config = dict(
    positions='rope',
    rope_base=1020.0,
    qk_norm=True,
    attn_scale=0.168,
    extras=['gated attention', 'exclusive self-attention', 'value embeddings', 'a smear gate'],
    init='normal',
    init_std_up=0.0512,
    batch_tokens=16384,
    doc_mask=True,
)
Each number is 500 + 40 x the weight over the matrix's rms, rounded and kept within 0 to 999. Layers, rows and columns count from 0. Numbers have three digits each.

# up: layer 10 MLP up, 256x64, rms 0.206, rows 71-170, columns 0-63
# down: layer 10 MLP down (transposed), 256x64, rms 0.1, rows 71-170, columns 0-63
up71:537505471516487509527512512491480556473547506448539428523501501550534520539517523543422434519480488606556443585534469422442554545493492457513551535529419525486435501517473513507482504512555528
down71:497491518450503515546497534472465443520529514559557484536521520516488507468471469543505531466497484491469491433519543447511534494450460436526545485539535550417498584494478513427509466471507496
up72:521454469506507529459526435552481483473522556415543473514567494526541471547528576454442490428506445410519464579471564538438440545565452436538552463562518516541538497504584478536451457516486464
down72:532470488513465413530545551515478551534451453463460560571535543520523488546458423537487495515526547434416546538484433459551532471451467536369487579426540576436556516417559508532498483517500485
up73:569453386551433493529459537538484495457554428547488536569481452531479456557556466586406491584467502528449481580490546416535556481518459473453533478443498517514525476504501472475506485516515503
down73:439446481418654438439474511532498496507536444543518495463482451528487481419501461436521512508462557468535542458491487568509556541499458422552552455489440482514500531527564454491517522496452450
up74:559561487510538523506431513513537538471485528465529542507490439558581516467524554536495493560493496482531498510446525458460486385577490503450449572565496483513558502487446550519546525488502476
down74:463439542417519463488511514505519412512497417469490422452486490534515448512514446494505559513512592552541514481568433523444471595478462515484494527551514466555465493435551546457510500492464518
up75:507455515523505476546480497504493510511458523468500570444541504450444464548490504543486476468565449465486457526470504446490554487502478508535488475519519479539523502453516531505624606471540521
down75:476536569489537488563481464499487517468516523521505536450413447540458500510519479477546486434514565521478541494519517477454561522433564530485432500452494508513466568523535440512576532496483516
up76:559498459469466489485492515548544560454532497460558421484544462502451488530483456473471517569524485394539437563531560505545440509494449524480545455446481554516527464573527500483531534544487445
down76:506479530454528521531534534562516434516533547475565524495513524429504526469496425476492506427450522484505478612494554465495500501511438452520545480440546510475476564493492477496523487563520476
up77:469393439477459411546472536514417502470468497523520452540446451528487498533440457509451474594513420575499512527585559565460559481574459473538505456498498490573491491535523418519455510532504433
down77:474529522419449489537521462570514552352458572415523492407610452489475521449577513489486558523505443501515488525501528489523523489471495510567503446420553538486473548600524441508391415497515396
up78:481408475429386380541408438523441489480567500507455515438500418529435426462490525572577469495508465522476491502578434490557498471555538544555496481462495446545527496582512410394460452496530491
down78:482491420515481439415470478504540470455454455512543465533503554493527503481470459424522484455432514590537474446494524655442539434578500579420534434593578385466503469495505516549453424598516509
up79:583470446461450534455520500483527527453536490596510448533488493494526487493611504497511483408591486495495490486546436427515518518466589535480570504504416487476556512477496486496510496427498517
down79:465511504432508526501495460522455454423571545469532456503498513557481497485538429449525544460463533505525464410514496522478467453510437519402612520578472523495510549487553546547493513502526462
up80:497518521440532485543506506439475558436529480476491431563540511542451462472501547506479590486488493527520581447505496532490507497475490391482533538535445539503498444454449513492487476445523520
down80:507513516508540497482565498630537472518542484552454493493461471502505515553606467533492446509563525530444503507506462492493471502547424478512450514496509565473505526454474506457521514477452526
up81:478548529452471468539472540474508548469517470574566484533443468510596523457489488481528521534492480488480532549502512424522503532483447477446529458490464470431528486476476568484517503478495412
down81:503571523429475528522517535485459444488458464488544536466441454430500545526481435518557464450536476468501528554456475479498455505525453553462496463487509521512479454572521515561503465553499468
up82:487492490497498478506497552493553449513512486488514413456458485533524458547434520405538530503467505450474510540515468500598456515389524482486480456483512463459484524415508510526563538520592501
down82:441566506520522479479552562467434524484533491501563460500528493546571463492433440501550508482498476447498444477536527528472538538495468426514462460433500492486501609515487488474577517499491529
up83:530482506466524450438438493475543466481523518557531523455533424516550506435468460524484588480481473512526493526483475493464509499591459482486501531492485467523503527400471455472500534549554486
down83:443497506553424522505453560442534482482515538478422480538525526431507440498488469573468498539579555538491491455473514490522486488494510567467511520521491475476533475433434433500496494527472537
up84:539444526445479464551470449454531529508478485477550469554406438481570534488509477462468476553440430485501476518460496500508530509508546486509517386551488536471503539446464477438443508510565428
down84:533484505479458604483592496544506488572470556483553510546518476494463559542494421585453505569457487466511448478500439500485545479475429525442467510484591547468506526466451468472481511509453567
up85:449437361407532529471451446525498507517545508511537477476472480539547497377507502542503474542486457396569493552504522570542513584500499500470512536503488505578459541495522532507546528513561471
down85:542466561419490389506480554550561464440509454473498496452449495442460506484455393569534434413474533484496518476491441537460508502521465478495449446457541509526538565533542487503473512546498445
up86:509506500506498486502503497494501513498500496507513494501501479508491502492503514494501498522509497485502517481492512497498497502497515492503511513511492499510516490501502503509501499501510499
down86:499496515499500496503525506481497501500500494500500499519477501507503505488480501501495501497524497504495501500516502482517514505499497495498471495477500493504496498487501499506498505503501503
up87:514478550518439534599497471517440487417525462631496421536557497420446479534465464528562444497458493550453474509558444527441554483522527469485524483522539500460525529452565488436515484454508486
down87:545501471468569535528518498438503465500623424458428507478441500478577495445510525511529550482583478520537491430561509436504537581515484505493468492486470483397511462502488499431504446524473388
up88:589522563472481472479521539544476494501618544548519491509438497531490525453479489493519474547498407532482499503565505543535483508530593451566525514498510531486490523488522514534457476479518509
down88:489592460495527561577556463538466470535507483489361496529518490476481548451568544522510542539523523525495490533432554514500503479507495531512524461476492512576482485553458539492494485488483503
up89:483467519483495475428495450493482519487473568509508490524493463540510458461533485476457472524559472559513475511462473487464516480527512522443479546520447461465453497476516537509573528405529529
down89:544507501458441487451519494555558512472477530549460520483483457516526489461537462430517460556482495490449448490480441508460529435502528516425475524499472488474499555506456533526519495516452573
up90:531458477541522508513459446521496501476508504510509458517581513505520441552487492446466503504485528496514437490534541484464482617502486478488534496496462484533503494413477504534487506452483570
down90:465469466538481468411523481529524473506519513515467507506516495489477504442521485509482526575528532559433461474513492496516527475458517524531453527481541521531552542465500502498519511525502490
up91:536499443499484516592500557502547475446552470530545550570549456480472458481496500449510469507515520501490486510565520486530464443544578518457537535487516512541390523435525561589528560498509540
down91:463502533392459566581513528497536527552529514485381489455503482566519424444565543434470545469435503492447465543537496541537497529527565510448418473489493485484509515500475460476562498500505460
up92:489450547460551418494541491419494524497490488527457472499524435418518480497463539430532488490547511453450566528553452461468473440514431479515476511563544476486401460501559487586493497526565561
down92:491534493446543491507508494486558601502486483442527502496462424516598486489546490583552485532485450506497521451490462464484526518555428539487532486557452536475473507516449485436446601476451527
up93:474476481453442497498514577487460513462556546453603492477582535490498515485519487444449458514477481525488449495566441512567508436509503462440476548532453500451506517511511527449462520498541442
down93:468500456521477543535517540436467471492506487523559463470578494485507470509526493393415501517487509456527428530545455471542519480572484535507561489468508554454490472520491511503539513501462526
up94:509463611519490476384468500540503479471519606532564501472441481468538414525514522500518419530544508482476415446484564546550489534525532524439503470514477491516506474527533463520551455532493513
down94:538523481459495506519505527509448548439387479441447533459473473546492553522569531373513539515519515500435460512455571555525492492528493472508592509448427517447540550513518505522608437412489480
up95:508530482442477518508517487437534536520510558502467451457546450468491534520521487507388521545519516500499566473507472424482486494501511535511515562552478554516584503460523513518497475491478487
down95:465442415487559536486486483516539475510483507513489454526441551523541488398471471467595489522449532502544524557520600488481533517502465445501513471476493459533467496486434491505552551486518446
up96:521514589547513430521441490447592525515489501525576468504539535497472408495483545517582582535542510407467503515438522464505471459509462498519512520533478437506531539441535487523477507453472484
down96:524530536451482519541459535477581488457533547470521436461500524599476517480539463549559473424421501533505480463509482502440545484477514527529559480583488578512526519507520477457487479522523448
up97:626479488498502443481501529460468567503494569501477472531452546492571420535482439519522442504467472409524535510485539481435455469454477457480509479498499408518495503498489491465446499420544485
down97:542510503479483554542533415477518525511457490501494499497545498457493503500523534503469511486532472541579468581490506484416592517526528504397533537524463507467492576562530449517567631467471463
up98:548530511457488496531447493547535470533540481500491451500477496486485483489576555526501530520459490519574534469537506496534479483484520514482516495533520506525416495495557491505506459560525493
down98:562483500504532471535493489553552473505462499523510551530499504510528605507476511463522506451482560473490443482542540521502539471494467523477490483475530547486457535530523485502495490543516531
up99:518435495497494482627507527577428545511419516432561550477542509501497430495521461518437453534513531533495486418550551491500504498576505496477453487533551458474475503525548486415409510464496488
down99:455487539440520553560564477541501463492483491478510512498601558569533520549468489469470490558436479453535571575553548535490485445494548567438601494448543562485456467508506542488591495468530461
up100:504409507495479452547387492532507525474584465549588496434500439492514508435525528476505523558527536512418546543467486468519465477470513470470530539511535388487466485583515444585469426459433446
down100:484542562473450544432480439520558492477503604452503515503498601510570515554468457546488513465404514539440397452510507430549443538531496503543437544485547615553523531468477491468463474481551483
up101:460465493534445487497446521571532545446483505588426525542470508506537509495477545514522474471512495509537520474485517550511568465512502470580541500491537549522567409498513575458477549475543477
down101:509487519547431491440558487504475522483478601502462520500557511428503496507494437503479507493539471507564458533522525487484450525473508518405546517515572515450483465478470540527404496540447420
up102:546519412510487494495490427538587488482588479513558527454489573511471498454549573448398555524493396535460437511411508439527485502493429498427539504481501470449515486511575470508518542578528440
down102:457501426494574481435452520427510542547451527529443539543445581544465482475441559472511477471510489471540411557488458473487504518474469477486466532523529481454530425509616447407473475500527428
up103:522437499597533478569522471478530540477499491462458491467558468485575529513448482559560477462572487569512566438490577477518420510548518475454510501471463420470485492557668441515450541489462516
down103:423539501517420438551498423545553512499441488503562571462499510501549460516528589511480472517494539471543555522453490503541496474434507531538557536447508510552577507466525447496529464420446481
up104:500414467519450510558479425513494543546482490596542567516529483516526538504473534473464499486531484495529514386525450504433507472570516480485476445525508449510499536503471509561465536482538482
down104:493521469497481576498476513507474505482509430475428502498494537504455456449402514436498471544519521500441427600534504536491488472546617466548464511459539488493532431560535540514560493579496518
up105:487514535485439398475506560498581492487512527505519459477520414435409496481504470458489528559551431455532518521452496476495489454453547428523477467489478518463516478498491534486466491502497506
down105:530467464481550475467538473483542478534459551453402475544537468514510495447489577488510523485496506505486453463423542586519504495502432505564450459450497531495521530557464493503519498476459498
up106:449478485534433450477502535540500547468536528553559492467490529473567503492546425554525493425464485460523524519533462468570519570551494472432502441507539465579542468471428545580573436508568549
down106:458554433527556482488519555449527487485503498496491472483459511500604553520507520513511535488469424442517486532476548460577595463399489547504506492375503556488564451486391486479545445478525519
up107:628445539575432475509527486458539473496533490468551448538527513511479446468494482573411531483440507494510496494525601475488411449505480485467506529536491480480491491558501478514493525486518479
down107:514535467491526536533505507443524513542554499474474543483461455513512410445510426470434555468425485468500497457468550465518529509543532522462400501408492490543458469490493522497542457514468458
up108:547493547465508512490480559508501460524517521466535465554488548439587410542475510453473522488520450481489543547395459531470529524460543513500481420556592490569555441466437523551528544490549443
down108:501448508526476529568344549475484579571497539468447528563480552411527554449500503562428523511529586514525508573495469495486454496518464480500527544443504523514504563491521464478448475513493571
up109:501525426504490442550451470537443496514559479544446518486466476502459429527507526468446530501553492557550485469498522468449454552462513486419464500505466474522482518528551498534481565513518501
down109:479453466526496519519480511481520452555484541474484508511497510500498554493550497527518507561493612424458513495490501478533441462529546519491549526563411525454534488524452467559486465539509522
up110:489501471495529499480478501524507490515501507525524466484461505533509509439540449478507496562501475531534554545569515579502439519464537563549464490492512506523462521506498467484483535577534421
down110:481476532538478574519510472456493517476491492459475506540483501459516496486525534524467493496536560465506514447486461614455509510492527435484478521451477507459596474498494549526471505460470495
up111:417523542503520454568539506548503474434486522531452466502503550477549553501509606545440520515501471513494480530451463490430432457523518470496489421535498483540484453416523443528489492543495474
down111:497543525460547499572533497505461507592573432494543425514442461538517602535539524526501460492501485464540534429510464439499498513435563483466422477516497516523439457467493495506456492507504518
up112:509495405559492493545549535503522462443454475478431465541495451485517435518536512446482523561567554503516463494481453512555507521492488499509559515533482520448431476464534512458453501516548483
down112:526523567436534517517483503515536443570586457483448509455543529478523551567500472573532527453468489497444504471484460476451526481515542506474447528536435502531470521507507472523517523501519602
up113:533463457492514503479528425538437512549488458534531505460487502463495495523522585528518466531555516515498414465520473427536551463519492500546501401513499469519516458552451525520483514510572533
down113:571517530518491457560587482534447489535488492475454512527504537460502511493435522471507495529518560475477518570537478489537496503523469593443503511512515555524479533476562489476444502543416551
up114:552510474594440543498470464515498458421536446526507428577504476439499501481530472513510461461496535476512514458579550492448554530539618438476549459535545473578559463542456528561551516461487460
down114:456396510481520411491544503519453506528486474617544500446442532531484451516470464554578526437532500479485465558575458516464462522523501514573513402586583452449450460465522537493581460469548515
up115:443446526484520440537498501502538460524512521565504432524533466493531482543534484536435507534493551522480469474584495450524424457505596489454450522489508509520446446477529491519449449486542521
down115:467429447509496475450502508517536532508430489493376523517529496475500467508462519477505538550544536549476526548526507458486517452502487485518462548505436478491548576442427455560505528522454534
up116:529521519541516467507493517532467463488547485532427490590538492531543459586420496487503504505498556451456505503570449429459484503543516493449507560565456436495536501446530402525515474488522476
down116:468561493462490480523519468596481507501582428454499497470446532472494459393491535517533530560554531541493476558496496523493533514579478557504542476542462495505474504539496454509462500502484503
up117:437464517496454582496579495436515545506494518476509493402518494498442499466539561518442511515475492457468563515507510421514538545471502528514479507506522520487587523484482545503531511523456528
down117:539514502490549447440444529581518447521495469548469524539483523482505539469471453497546457456465546508512499509503491531464484504533459539498542542507525494479484545585475502529458455486513518
up118:542490509485497506475511497529463418500565497551542448483472497502491481565515439477492457522571457450561430526536504496561507441479499531558529469505489449488535465467532508501441498471505499
down118:422500529554502538473497485528517451491567524498502526543419532509522503466465445472503497513473500546579478529542511540560542463490538543470484446546534560494458516579460517488502504479476504
up119:574502445485546514528448501505439559509577404503427498548476484471508490523476502493553510549588503490485531524468542517542471478565479505557528479509495509489497405545500468549575454498557431
down119:509528455529547532449495497528487497504530444531414535536459483523496533485466546488562477461529566478481435472450579588488531458515478481522426469496445479523541490538446455528560481461470566
up120:551506506499502518527443469464499490466444499481487556457509539526503454424461549490507489530476523531467538566554542457513532470503472474524514458489453492467477465516462492561486505573592474
down120:536519493497439546520503492500505570506497478485414526506534435486520475507550539515547519540503447504483511512527470513540463524442512541458451520503474445446469564552547490539571506457469452
up121:471508549573505552525482534543491571466470526535489485482602517423497455519529545544489530468554490426474588602461543426459575542549514499480454541527541546454470482448520451496497536484499501
down121:541484428476449534515471529526582509486564476481635450420476473416459446501484489490472427483574496466486486531498567537444551534470538518477526471525540499486481536477498541528552535515539538
up122:528525576400411491482543546691464531440614534483524473553491486467462480486537541494460517530453483502532419523487497491526506488462569495532495569503530497517474533525549508495459551521515462
down122:493524552437499522524505545494452540386593498506490438495548508519560509486570474453517498435529528548440511562480533500548546434462495485584466457473492543505474586463458571437474492404498530
up123:444458537519526506483523587536465490384536475503513524451492518470564512501485589515475539468500460601478546569427500540538483482509522563407564512592429502544513471511547427497514478477511486
down123:522519500413502445496577512541476504457567384446577417571480524439529503555456469515470476529552549507491539561458503427506460483510524522507570452480464459493520512468527407490464460486430545
up124:504454502481525544537466472511521553490493528401469498517572483506485481420503485519473455537518440502514514546502464481394439476488551518525523548516547408455496474507488374441531382478536462
down124:463464435487506511492511498463499502508502438569491514566498483472419517449522478408530544502581509457519484555453475499555548512481510584529496538482406514436555456415501550463471424481447501
up125:524504491527505434539451546539543547482572533526464492518506489543549472532473504479473458470508489523587458606525497430509476512511490509540562544520508430519566475475460479449479570483489476
down125:490477570532531636549546463454470409554500527475504522538509495520553479510518546554499493496521480495512513504513547585482464490473463479494473451539491481523564509427422528502514446515489525
up126:436531396487452498477486465468524522452484480514497463496516442492510535489517468480589508479548486439497523550542481568490436608456557445509542437563495449535516467600461436480516456541481452
down126:570544601464499553554518522536465539473411496527414507473543540555465490583495498522490485485434519581460499520567504506468426488548467492455598463478469492450517479476461566453480514517476545
up127:533438502367512484563548509556461554451493493501549490436446463545531471511475547484425480497490498516458517535601567532528507438456471543614456498534576479491467416443519457509477481513501510
down127:497523534531407574493460474453463463525483426457474508538656511504507556501491513567504407546497521495451453534473423469496497508486478524478507549460457508489547494430598460564469543505493506
up128:514553504510504428472502559503496479503516472524483488478590482526508523524493523565510441533496496481504505507526473450605490428470533583497443483524513452534479502489625510538496485525505485
down128:489507431501527514523523509485505528531477496489477507504577509536452555530416499470486591523500552516501546526513433504523492471477492518499519501401492528471526464482523519552520481482451518
up129:497537546469503527521424535528481577484377530519558484505522482548512437499532488518478499493456515504558481533461487442499478530472470526470486570610530492529473499507432408489425539547532517
down129:429555566567405524511473428453554496487472406539508586481523525487449539479529595477502465504596484502505447422560418466523502494494560483516529513492424523547525516514497463515540479461538492
up130:466553470547452471522420464454535489507497447477556540508537467521531519572489470539473488486588503557423477458553460463486440437517518492509475413556398515552422518514509457470412501490509441
down130:454541448490502501431493501389482543506626474488480527493538525457420549500507578512473544452500529553547496455480521501483477487531537490485465453524449528488461585464502482512472478502499498
up131:511515457508540539551461486491489536550501514510538510515571497517429409581513524500450493486369450460481516513471524580441518533493544476575444509458515509529547431457478471449548474510560476
down131:530510518528425510439471569449432448529407548569540445482477552498480518522599508537436518413534471485459513505450485507497532512475466430514478434442519539523464529477515469524499532418481475
up132:433478475482476466524505476476492402547509469531569522461539542534434493562561521462423477542595451528553523478531490467528475491528506524572512464471525535576514481525511412459435477506502442
down132:435490448465531476540447531577498487501535508480494505494456509536486490498502567580548523471518595485408596582527480471498510473416534526497501439534531483481521553493544414502435491538525487
up133:442488502505511534496474482602461527505507475495530474487469506545555488545521533523543485502445499505450418485534531490500397496497504487567550466500506514511456517574512491434514555449518511
down133:489473579511469524483481502449490553496494528510547441522462494449413538496486544534462469487517499503556533526460513540492492500527589506521500481558573503502462502509404552472548482512515576
up134:540564511459490551519471447502463498506435451535571453545577509488468473483588500583472508504529490491543465470519516471424452524510461522495534558480490486449518484480488517579476506447486511
down134:594508518474420464482502471500514498524513524555530519498571488403572518450518574475459436470487481462486473509511506485489516491494472494483528528474549477441542537482528529451495507440490489
up135:523555545508550504561481512459495544535537374560532438463596529467553488514506505503502505451466592572472483426508489504536518490549499434492458499540555462523535447473560522557556469522571454
down135:475514557584488470480490614541594528481571493504586450425508492498529477531518440489430466487536507492499558459499555563479512491486483449495465488488540498505388551505464571487512495504432441
up136:503477507466497519555517476442508539475495465525509454536501539462492487508480474508475457515495530501409500496413420544437486534432485489498409431512514412482413471492518507536559521521536388
down136:482495471455536425506509540570555403480520522476499465487446573562523529421449516447485554458434544568425484492528490506443496512433497573528537493465513542528504481549507413522460482496512524
up137:471512490538498500435511537512585504470508613506514431423572470504496448526524499494484414512543468531522468443461498528563537506513466463456507513477592512489500471553498431543491493516516473
down137:502505474552457516493495514497478533490479460417417516491494520472560526481476507554499560544554477532494542440499569530506438491508437535466512445425501516515518523567526558490413448512496458
up138:499452472535513481557484478470532481491427554503443498515466545440511496442513427518508473520506457475469464473544394462560488560598463480573450549552535513554510464499476465507535511529543524
down138:572469498416506627503526518478585524603544473453528446503553491535539505477464462505483546506466516547539526470495564530453508522473516557534470511518550452475465521499522497458532516557482508
up139:530517519491487552520502520495439518443482494582475456459532457513545538576577495550493490496552488505465522511554583500486521480411535451510493519540587471543529464552526539492583509548471548
down139:495502470468495483523491566567511519504503501457531442457522511486476474589552481498525492424506483519488543494555446467453553587517537463496497452525470498540457549489504446522502463419445486
up140:501463514522474581551452442543520631498511509474545567489473580452531504545497560537458450567492571516414445478532467551548473540491516526490510508425498519559577504473548495503497562505503477
down140:464503518464570559579452423555547533563465554481442541544549574528474510549486500492557501405449509523484460483562527511462461462563428526558427494487538503565492468546528558519452493531488532
up141:529536433447528481481519386530539529507491507487438540504554490480534526543507490489517504512513486411503505547503487453517487523521537466454463543530546533542507470457477528524476557543547520
down141:524506479491498517461463470511542499506462446455540469548497558555558439557475492516494584497511497433546473512478559474491505472495504475499464471548559517499463461459491455434473407535519525
up142:501492517501497502504503490512507500497502502514512501487509482476497487503499504517495492516498498499486518501499505500504485517511506493500503506507500500504503484499517524516500516494508501
down142:496497494513521501501505496503466521501496495547503495497505495503514497517491496478522504501500508501516496498507503506517510503518546506489496504502496501526483500495507504501498500503513495
up143:615452473496491530487525497523415472505534448566497478499545483418463512532503490551472495479506526478481557500579515469502557518527548463431588563549540419505464504519510553549565462502527562
down143:594577458527514524483481480492501461518479457479501524482474504435515552523553516563475542454452427456536482453483489507421465483451496503529524475437459590448483550550482476461444526414487562
up144:485473480502527450556562566451467535424434532538474491560457596420512461585486458576496409534442492458459483518490469528508509528427498480507564518509515447502421511524549487553569539517588474
down144:489483483430528499482477464448458565496436499500545498518534452532529490536501526413510489480625398486499487556550584496472445418492434572495466652517477436529464488470499556500513434433530559
up145:527412482460571505447474435471500505526505468488511486463519433517482535502534556509520483516492488495474467508546453568542548509519462462495523531447548494513546439473577523509503553566529466
down145:454526568542474518525414470495486471505520553514455459489493528550476493399466463490452536478528555495456505515519489493571477475520507539451485430450527492466530512504502533538525490527503581
up146:564492465479511529570554483457469544504480600502474528548498448455449465462541528555507460483509469474449544476574516462504506513536486516559429445499437538508452474471469521422502506488539485
down146:493584463549500479462557518480504549500484536557493548534504512514473484428555504519485521504434555483448508548562490539477488453513504493545490492539422513489437527495409538510491456484490529
up147:574437489498511445507394594559546497457488502501426465588462610560468523498538578546476501492492491539529610474512537492498454503535458537583557523535517429540533493465525549500564414517513490
down147:463537505550514579492492476471533553586500449482481477446476484452553533423481514530572492467522434602423473512487525496458508546436482494532564538393472563506456507526470545513570561427462547
up148:476534496492554561500479526528489467497473481535579434518494529534488533488497530503531485525521533557504512455495508450496531574470544485539505479517507528466488433439562525463542501468505538
down148:527597487542516560511523499485479487519510438478563438458465537510494572511530509499503501467523500504525513429533537525468572514479548459537489487496505518540499493475475493463544503493526467
up149:517437511501484469483543481482506475497546485485517548521453516415551468504492512501496485515490519433496485460479492514510509528521519489537493456473484463465462467474597512502471496523532409
down149:499498508507512499500523601555507523523516515485458506534514470475519513472513451505498536560472582427486433514551500487468515532490452506484494474432509468563525522529497521546435527500489512
up150:531440479447511584486504476567538518454440547475521398542465513423539481517478450518495467495528467560504466511547518476450446447487487467474493478506562479547519478500539464508526518483453404
down150:509503457544563598509561480488481542542499524537503532527521422492542465542502525382481530608525553495501545470495478610482515497480497485560452536445537494460502462469496482471515552478518528
up151:471451466547528472481456565516610443494540488460510467542497529554549461455466480465451479449525461480521508434445566507592478507541589466464549562600487470506511466568531565434552487480550496
down151:573531519519511448424515547509587441512477483586477499511457538567543519487489478451473512474579534525461523454574511480542531464451433522538477545558420480429535447507546484405490418462542558
up152:508513521527524475532450486544553512491524549503462436539482501491534433488482573512490439521582538581467518473493545524489470529560534506539547431486486493498477547425495555488545428493482511
down152:540500495544434487437440546487510437459504454489400516549514499566530509472508481478506462510460514517497479466525520472534515459496480498532497512473509478556505642453434511549486505473491464
up153:523571536518515460460519481457498470528536482520534504499449488543547498488572477486434475486487503527511493514525506529473409500563519475445461546536517512515499495563530452539528492478515514
down153:584514440444495485505462462457511531503486419511484549450418478476516484495513453482597492418455516499498494512432528510475535508491465538504475508503515508479482480486497493513519492514506543
up154:494515472496502556563451559506459561488508403539457473579563505485525499543508514502431424446589527461523502532483489501520464538507502530519508461486505494494494489448455451411520539540532460
down154:505547502533464520540452525529508442518537472520584512517477498503494540469460482511473435493458591460490472484432561487488555477467437486479524451467503491457474512540586545451453504478518516
up155:536493514430438515469479478514434535527512472520501483571474549519508498456565559484482451568538406525457512415552440533462535528493517517477481532502483488486494506413533523514547548481506487
down155:495434471486461510503486483570521537540548491502519467452415496456473505497481539364463552509505456446443525484464456519527513509477432521512465498416510519563502494466495449473526422492447515
up156:540510478517566487435479435487543447506521560515506474506559471577570520633506538483516492496526482625450439436539528560487442515572488430508569513470522499508463417499499492447486537508519444
down156:501542473459463428444463492541566474522525507514462475494546481531534488529590483499477576514474523564475433531461504542538569518487480532462543514404495532489406476486515510537484520447503480
up157:493561496445529492486537542565537473445487496535482449553480563481483497503494493510548486559527499546511554547454513488403513518501456481561544481502485475554504450512457581440468480468525500
down157:461505552477472514511443586514523462537472477480511479444492532464470482480458498486470491442488510468487470474491574556586473515490455551513460480511502522549418505570500570563478499514470526
up158:517503402558451471489486552557476557503518485630541444488426485517393469500463434504501502525500463425580521531513517505582479513629476458481457475456565497475486425515455563593507450497546494
down158:488560533472471519453455561471438521526480562460549513563467509454431540554581428626490481392473466535505425495443563474419529483491470450442459557485532559490519538572489565407507468467491553
up159:545471513445461526558469507504520551455475522527497424456562451470447517522516457484531438458468455487554436506566506462506485555502510510456506491541504510492475481546449572544484482449546513
down159:507450470454519542530490550539512437478496542521447547527499469557461513460564442475523487509491511560479543529557470479564512459509488576539499492546520537496465518502483523539480406455504484
up160:514584534513484505520412505527528468472543476519495498595578488558537490572548504466519448481536510458556562520520458478500524496490448459526444502522495459522624549522500432543450578446528559
down160:527462510469515490471494504536481410457397523495503530498559492498524486413439472502549453503524597505523466463503504478539479475555488529552568504488540491457466502524557550558531517537411471
up161:484506586488412526470435552563535504515549454515481523466489487453594462532489583543535474481508490376531482499479421493540493518434519475439487478494514503542523528456519558552519515410542442
down161:541477477529491528550479570524453489503527539522456493497507455539498605506558515445608483507453500459545533594582513565527464451455474513495442558484435481454515530461496484557451468513488512
up162:508526548521481496557511460547597505507476482502519434484555518501509477460485396544505474526505470511492429493449514483396464602547493458516567485516478480509541443498448448453465471461520580
down162:507466563470402438517465448424573523518472573473387467534508524473470472455521496475494576484561504508467483521530488456515523531400466472455518481518491492498462529405423544484461478537489551
up163:519531503526504547510511466482532502541547449482485444508525561465433408464479564459511458454528463502571473460451486477521396467476490390519541421468530497565553505489519434596486571485525481
down163:493555540515558522566450466594523426505452527454548490498429525476449452544409548489386453465509486460453552553522546468455543512499480563466449493586509512470504509510407502411543528577554504
up164:447491504479510503525470424538509529416421437520514479525508567505432519564446433581503512484469472508477534554591471510484456530504520513526506492539489487502516510479454534442529467520501505
down164:496548548519451473458536461494470419558549494456416572435460430509504488474518573438463514527522522513550473457469491524502564479517494519467416529482469473519476560538514488475494479478579524
up165:627480543565409562397492528517481520466449466471553432575478508480535508432542476566435520551570556452598476489519436422543495504487529453498449487502483488474540469469535502473427517470508449
down165:468458496503449546472575409452470409537411498507483622549546555529470519465470544453504481532462484547476446491531480478592496515527471553479557505517470511424506434550515506495562484567502518
up166:465466529427448472470484583537525541494496518471484447460483472563516429526511462492520512489529515491526521516519498440456429494508477491411509496551573473512454494572603489584436505520486557
down166:458486476544544522547479456494450558474567540517618473485484498516445486530490567547516538463505538474488526520538506468496512496449532449495451495488492552519491578485475479506461399456559479
up167:552527556483492455478466489481457546437519499461474480508478439589560473492517478560565497426504418521532541543554515521499460496433608485592505569491486532486564453491480458481544445422508449
down167:502543560582489500500470505490505508527495508507491550477538503526462548551563511541559527484482471485568532546503408534449533426412498546460553430526551491394500496532453494526483572397540516
up168:498437476576505416495392442478540477517503582514519463529532509492457500464443561463469469526455547489454482446518405435548498494566462473517438501523526520561513475460525511473530569554505475
down168:489497565501540529519543499509482508488523554501438628549534543509487483490430452460466491482491543528474457528528489494499503432536425494494435525457469540494509515545508463508477480484443487
up169:459503553452556543449521525575540558468534497454535470500453521501526432644513526454526494467455547468485484478451520526523453501455606569547499454558509458499494527492547472553539497531542491
down169:443532519541525556485495468490509501479527568505555467531531527418493494423481476521593493508497595453462485555585533513586501511512524531561435392428486548468491489572471517485562456547476502
up170:571499451495553430550540381538587480461457499501397546535537478544537485554489498438525507480526445476496531560483469513464480500454533463464504475486493454484461453484481480546519523473552468
down170:546510513485432493489487382560585482554500462525443466528546494486531464519514536492521550518507496476503435507499502506492520495455497458506541487457484484495422478524532529480547454529511521